{
  "n_layer": 13,
  "d_model": 128,
  "n_head": 4,
  "n_kv_head": 2,
  "head_dim": 32,
  "d_mlp": 1024,
  "vocab_size": 1564,
  "activation": "relu",
  "norm": "layernorm",
  "norm_place": "pre",
  "norm_eps": 1e-06,
  "positions": "rope",
  "rope_base": 10000.0,
  "rope_fraction": 1.0,
  "qk_norm": false,
  "attn_scale": 0.177,
  "bias": "all",
  "tie_embeddings": true,
  "parallel_block": false,
  "init": "normal",
  "init_std_qkv": 0.0442,
  "init_std_o": 0.00867,
  "init_std_up": 0.0442,
  "init_std_down": 0.00867,
  "init_out_by_depth": true,
  "optimizer": "soap_variant",
  "lr": 0.00584,
  "beta1": 0.95,
  "beta2": 0.98,
  "weight_decay": 0.097,
  "lr_head": 0.0104,
  "warmup_steps": 200,
  "schedule": "wsd",
  "decay_fraction": 0.49,
  "decay_shape": "linear",
  "final_lr_fraction": 0.1,
  "batch_tokens": 32768,
  "seq_len": 1024,
  "doc_mask": true,
  "train_tokens": 94180000,
  "steps": 2875,
  "dataset": "wikipedia_en"
}
Each number is 500 + 40 x the weight over its row's rms, rounded and kept within 0 to 999. Layers, rows and columns count from 0. Numbers have three digits each. The size before them is the row's rms in percent of the matrix's.

# up: layer 10 MLP up, 1024x128, rms 0.192, rows 539-585, columns 0-63
# down: layer 10 MLP down (transposed), 1024x128, rms 0.2, rows 539-584, columns 0-63
up539 102:458470507530477530474440481529509404535490468548489460501468474519470537507488510463422462406516467485529518523575553455459510482511548492496460515471490520536524566496483481502503448584481528
down539 088:462538500473455435545456487529562506599602468402464505501511533483575399494472485432422465559516503440455515495461562483470548449469516517527494519453505505541528477547481441568568500545520477
up540 097:526485488505494518544409571511534500474511509495520500488541452530501549505508464470502444510525423538509549511541537558537473493477497534545472541527531423507579426438462430485511553619462461
down540 099:560544508492467489484547513448501481541504467542493463498484534470481510428508584529497510473540474475475475564479514463392597533551494498517491510536492486589465547511491466403466532483546506
up541 103:509527483472521529451474452486526498477538484528537437420521439518471471463480484461489538454470533495527477520543531562489455479545555495487470590504514431415493480530488439494523469538493512
down541 098:498487454514434492489512559491500505475474525459438460523434453562492497522506513495496459498458502414461476494573471489530547483533484447497426423535504480552449572534480483479463459544429584
up542 103:540447573512469514514510496532519461443510515468462559506539433494493469451550502475484504477507553537501526499487431473550415424504522458467560532498537485560481484497485533561529504510399453
down542 111:569391478397508459453546491544493471485510479421431416483442481487532543505494436546581505515477523482529480502576517408440465579472514470534494511494495480488477490480572516491492506559537541
up543 099:506523523530517469497503530422519397555533514529469425581490439425522459467546516472477484495448444534505476562492565522433524481537440504571493571475489571532474529485445506533457504503502491
down543 105:487524608516503509481461506392519510521473488521575552451565515535516506548473513533510521518465542513469543519555431467486513568519483427566477483548503472546477507527409515425515481548484503
up544 114:540519573481488454457456514503514442543557539539419443498427532440500530470564504428464466572492525497516484503539512463525518424467503503595445489535569538525434496497530547519492508484491557
down544 112:599561512507481509502496439571533516535518517431459491416490499477469446496499504471580538533511483478489485507528524465534517482441437468502462517450483427477456515464484457436569483543477482
up545 102:480488489473545526444550513531557516490502480560477451455505506515495454503496484548476489537420454590493526498569507453495527474463470520523472528407474431514437553535545501490444585502482509
down545 102:537498460509544459515573465516428548501477450505483485465520457496621437400509510547435551548460499471553550537437492468540521461528525456547524464514475547431540541501498448543506493478529516
up546 101:501493525499470531500525472583558473490548488580480501496525552389552428569479499435503395523458513493536487467497528539475472532531518504521506467559478449564466482443469475497526547566492538
down546 101:518498507578575480481514549529485509492496515481493541463419427515504527490602536521505517461494531472487503499505537500470481536450490453529502539505510492453452482494537530466497469547499460
up547 095:517507535566462465491479521522581490542520411511493532578529419480526522489546473471521537538471430503491526502440498454528473419506517484459523581498455567500496535542492479467513478525433516
down547 090:391524506529513488452566487557501468520544566598520503469461469498536420521524450519483488504432469499469458449514486505449536615484495516631478576552561478554491504489470539550555481549499557
up548 096:423398566563521489433511601534530460499516470533529478510510464485517507527539564519466514500533535478510487450502537499502502498419544512535508518532513447530422525593520476540461514489452374
down548 097:449553525497502538484476471522536495597509513533482524471491475487436530463577492535475472571485482455538540510461520481526584511606470556533501501483534409437510475475517440457478496524507519
up549 103:535565524532454512544454477534489507495496517510555391534457477471498528508517566521479501447512541393513543464452477462525469493515501490501480514501474537509562522549494555512518458493465461
down549 092:441490500577514471447506467515492436488477444454447502474507502478541519450601559486538572504484508442517466530477455574496498576493465507441489523502567462486591565514470497446509544518471538
up550 084:460543474523560438552461491495467510494415442575420498490522420524502456536533529456490527457463473467478544479468551469508506481534468487532519527469571440527579451557490546475483466472423516
down550 089:467527530517512508481486554427477485439549455505541520505567493455513573495532513526523488558502556514415446482542497527550462464469463521495478479448566490505583465427468472479517543522542491
up551 110:611460470472541433464526458469524500502530459517540507491457498527425433458548533531542448500513481483545530435520534537516435458512490506552452469491499486476468547488481541564557550520448429
down551 113:468536499456506541452515473459526529470602523517613526535520510484500532507527437507461460504468516523484491502463508508470443499488487527481464523487420497503551475472517536466445580388441431
up552 105:508569553539497474503517494512510503498495503555493608523552513442447502488526512446466423516528537510529495500492520495550529512497512395505547513540487465490491504509524458459469469457483471
down552 102:478459543461431503521487512459519490498473582489548555438449544502507456487536494562495456528488506519477450538461500585498532507518489490489544462534483548444520466477498480547489516436498517
up553 091:541521474496492509533538504444588464470510430404506535480516498525473484483542547439499436501523464569489469448454569475595487502454557510489554486484526435490554527547542448524581521505481481
down553 097:506523517437474499535552542553552492488454432451532551548399458494480482504518540532486489415460452462470542521437490443576502432510486497522467430514487565499503459478446534435537530502489571
up554 113:446569561495461394544535459502586569510558548482532498543490526496500582488469487467498439486446470533471435470484481481518484477519511462579519488516491581572551575502545448529536547445460416
down554 104:453500487557470484502490475483548506439508510498479460531542518403538488545581514453496465555555529490502446486415490479429505526429489419538471511553514474456510466540458465470464477506487507
up555 096:466540503345534536555487522534526519433471489493519463555525469504538488454441486565501441523544542473484527541505488446442508482593496502486536476494450448502518496483507500461524550409501585
down555 095:512478496535510519523460483452541495551554459494452488439508488555475475557471458474502551523483563520564476470529520511584605438470435492524553505538528541457464493486485468463517452460548500
up556 102:471560462527498473479489482531440461446479537467515486501516489457441455501516500451561555478476479602489520530531541459533444471482406521514548473431432536439515480486495422510484526506424521
down556 109:486557492464481475596494411523484507465460521534466508548482470543508453549487557479512446559513471432545558502511547487514506534504521529502524502563485523491542449451451496550478517547483502
up557 090:575455506491473439456462420472536509580528454506495577460464469525575527542540481457462433553530440482431517458496481496537435565523534455551461471536504469499426432489509491526515440502448443
down557 091:446469442537471492530517497454486488452537506435606441483490545588461461392493432521457525516502453556506504459480536518470487447497502576484528517492511513493567503544449442519482558496547476
up558 108:461508531475483451518543489435440485519483601545467396508476497498413453490510541472515510524491493490501476532472478541502547470477498547506548476481493524475556582519431595441407528455465485
down558 101:497521479464462451467493529422562496408522502512513494543458526481550503465520523540413486476489444502492512554594473477491552493458515508505541500472441513443543541460485553589507478488566530
up559 099:479511486498490510463509502501508462459470455516483532516579465425505536570477487481572504484456489500562436536539454473593456533550443543511555467520488472479438614495489471482384532497497517
down559 087:532511529453544509514452470383484482494490507472475470466503470431450457473532476553471527513473499503458517491520516531446485456500393464518491543440501511561512515543547480547511517450548479
up560 104:446556528511430436512488542477547535468529460487495570544553486462478430565549538542524535486478518506467478528429501498489537535534456439504471556481518529570451516577516528475472478484538523
down560 107:472493488430480560516524515484507524500504497517530528562506515457537510460484482506540489477489478497456460401487466549522532533510531483509409443470461449517480516579488526442417504512502484
up561 102:490566480497503525510542491475475454534491525446519558486487402578523467515455561439533487494503561552537569473535448471478547473504518452512537461484523470552485524569511480440583533480493534
down561 106:479552571493572460514509546462561512583566472511542479516553520508528503517529505447495456497459546556516574513533535477412494478426568459418466522454505515450514518525508462513493454507482561
up562 106:484430536455435525525446476476524459518466593571535478519524446432438464516540490512492483446508505484555486482531501465446552502512504483451496497366529475444515491524514566556563451555506471
down562 103:503463586492526482494489474541529428465523491502533505522503486451506404455499486558560442516485495494516478451492468555554538530535476501473511530481538484463478507521443481514470533435582448
up563 093:521477562528502567461492506457532456573443596523523489525497464503523503516505518474499528524564580509489530472521525554512504509528521552549501457441501477489445528527469440492539455523501397
down563 096:481546547538500496468436410588443497488496525432512485493457476520557423514525488447526542452534445460486460510553492531515509453506495480496495432534501562575543448495465497531612534493505553
up564 101:488549531507487468513499510483559581440573495454525457565483484505572506494504547455503509469504534524429492487481545544450486532480506495523502462496406487557562505544525515577427540535545437
down564 097:514503513459428450452565550514441527534552494422561520516528530520478501522491521521507455544450362466442526501522447576509495582515474452514463472476498491510488503484533489449479531507481557
up565 096:501454481502553471461504539511483515411498499537519537475534427499413494407516539411456534525534434564527501480490541481498445452508524494552489542505463446539451437444492488500540516540519559
down565 093:506519462545507516521459497482484515497498568502463549521439505396580533468532559462567521504491583444505498556479439561503435508453524524434473551485523538539534508473496499488452442500446425
up566 094:470495555523491445526485465498509494529481457535532499477505474480496477458602556517543582492465409461430518523507594516409483502558537450512534534500504489534475506589526483420501524511472473
down566 094:482457512494535548446531498481496424489502452544498491476461485521528462490511507505519477563529465498478445440514451453540443450479536512565468503455497523515478486541498481544503470444580488
up567 106:507519509462508541582530528519500484560446485481475473568472536514481506567423460496454517505500501465520469478492490540488497443465496438490497531490520534508480515516498447506462499466531506
down567 090:473439546518536482489500481484562512457518451497549429507501463487494487453567540483485458471439475467503490525510498483549501513570594545544434544512493438530643448488498476512501506469410502
up568 097:459568460445557418512560474537501495498517500561479515501427501477556414494501430471528449477533485575461485452504424536437517524491564464515527450499504480559460523502447492530486514489510469
down568 103:507514574414429457481477470517523442524505473464558476500496538602546458533487512511529606452476465496482556442529508531486501468504496493488575511539532550520526484502516415510537455510515445
up569 099:502498510527580481545406446447471574490519503493490508506494497433482571470474466483506563517490523500533558478562521500530521509472519544575399509569554462525460502484459467515510482499472573
down569 100:518503521482489440453482504551497519498472555517544619544494447491494509492464543512487396501467474567525404454453529452533471472536479553563544516479580496498508488484440488529516434499509504
up570 100:496478474492510559480428475531468437506529516545490545498487512499509500516480540485488490448520480517460469392550523555505496570503493490557514486477508445535507462474432481501503522554478462
down570 096:426498491506598552505502560506560548459555611526411538501531493523413480506499492554517565471446503480453408472468531512562490481491474497508515523595486466456517466498481510437481541475493418
up571 108:446512524519540559535492488454526507490519472476589492479491452471582386434523596467431549540458501479464549518465472500495490567514518465505466547529442540463468509506513428566458582456494520
down571 115:466496429490554520500397465566532498554479498518467465426554444483476504517483461474521485459562537545524508462519471491520553402464497477467519490458549517496527439502507514518489515507501561
up572 098:521473445531482530465493489548450564420503504500539531563456522526509466533514523519443453497470480566488454442546479433538558467528492430463424436471530502480478499489481433475549437498488536
down572 102:470487470516548458522486553500571423490506502466481511494509486541516506478504589532456513563506461438443507575407479493507461484466548570484521474517440516523503458559594467491565495540491452
up573 101:465474525519533592548487432577530544545507510504449486516494452493512434529525503475465510590494530464481477468483513461440473510522451423484492514538568516513467533530544510485488466497525456
down573 082:515505497474580495476532494423506469552487496499520479548454500526527566525498519455491514561518459525499503471515467542613485549548451520528449501464520530530558516495452534499564585401498502
up574 095:515518452490534542456449510458490530499461537494606451489476502525533461447531527539510513519490464495519501504511520485519476474536494503465421483530592531539508559476499501547466557471514521
down574 088:506562485492462420523514455569475492463500511476459548523474559471458496529531469432586559566509561479415511536546508495452570505469434518451475539514514481489535526546452472416529534501523484
up575 092:551494422490540521580487494542501533477527526571520538496519471509564450461548405418467500501490514546571488422430527490413441493549511533472506501432520535496465433506482489466516517474489492
down575 092:478506534488506495524533472458560493448484589456466470496509524500481534517523425468548508451493434544554470538506428504501545495556478433454496555539532522507514449419475410446514575522524492
up576 091:461509484474484476502468530586467445541499489539508436584438433481526433470483533513544439573441545474562504488514533455483600502480493446525515540527506521486496486459545524512448514496461463
down576 102:573570478429533525401500507516461531490489474467512505552445428550504521475519567501534478428510503490556569514533493555534531508536533488467442451433502512422460525466460461515479536495548478
up577 092:529473450579596496555493465529481523495495547526547538468568464548523493485541507462489469517496524468499467505555530471485516511540483490497511464440472468485598533481591555474502449519494436
down577 096:480544563476524465476506452522491491486463426525421454440591509553460485549523520479555512543523554474507450482494539512539498503521468452489472530544486516484500475533438528475526514448498490
up578 101:474465448495520448470560516507521467499504463475515528409577479444470503470512458506486494608467475544495520515496489547469475492524509449548465491458444543487513504559551614481427543461470571
down578 106:492484457567523523494413462508616497508502447479589522451541483447475487475488546556427464559447470508427521457543542540551520497519540492505484542512440559533497441541532519463428498514501487
up579 102:500446466453472459525490457569484454509536540479471510466485539512468525514519563507515565556528406539540505457510492498454469496523501484416532527502521476498490498527500448517433536492515450
down579 099:478434468523491542457503570499495566542496516489450451536504485478513517502491485537447488533446502548482416522480487556471468486505503516539461462525546478498496490548595579474510503470464497
up580 089:566504493589543481543434480500547480492542463471505454500547490490530497434458498433507463544519544561519489521502508480469583535480534548529477508519511538523387470515405487526502541377475479
down580 085:500493502397479532470502523417462515552564593540435509543433473513562552551511490471529466533512524574467498502453481541466444511535498482514517487434566473486535452488476408499423483536474476
up581 107:478561451536506500616536517572519549425524546486525478592450415532533465486479564487560479477472511559551434449541470492510510475446455502530539581465481515551444467494541530561481492506484482
down581 110:554508485536505498531524549558524517481554497467492545458535524506481463510480499488485442493521521478438551500533492515463459488481465466491424472495410479531443485499546461473537436447435486
up582 099:557570451525532506554504505564510501495415499552525414461515525499511463497463482508486508504537445469455457444568424441539485494546505492490510528507539471479573471413430479509473543483489520
down582 086:485511536585491473508572559554464507520422460572529460534488454515438506489528495553519507506468468482425492505471563446428530413496515526585500525463466528430546470552532547464417481515520508
up583 099:542460519515487483534453461557578488453599451472480542488478523465513488508484446537517470482510505518512443425548469558474489497480451491534447448486492521532480462446554479594432536610472479
down583 110:495505475584514493440472518478501509529454641458555433486477472560473613542539487432500485504542527506550504504558473531497566510529553520487443485530514515492434498503535456443479429507562521
up584 097:489506507543480525468457513538506478453460462518475448484575420496522468517512502425526508524519445475458468534531564513480418530549471531497474535520500517459490488504437527503549584480497497
down584 102:569529560484416521460567465469482523480501544495436519551509462560538474466493468452493526509435482515512479434492471632510536510412508536447519484524509507497479465553553501538537516500520499
up585 102:529475506592505480426411477593517479489463506530563454494615515517515481521521540498492479513529526457537494466508507445460489501481551553522568441437474493468522470554488474558503535511546559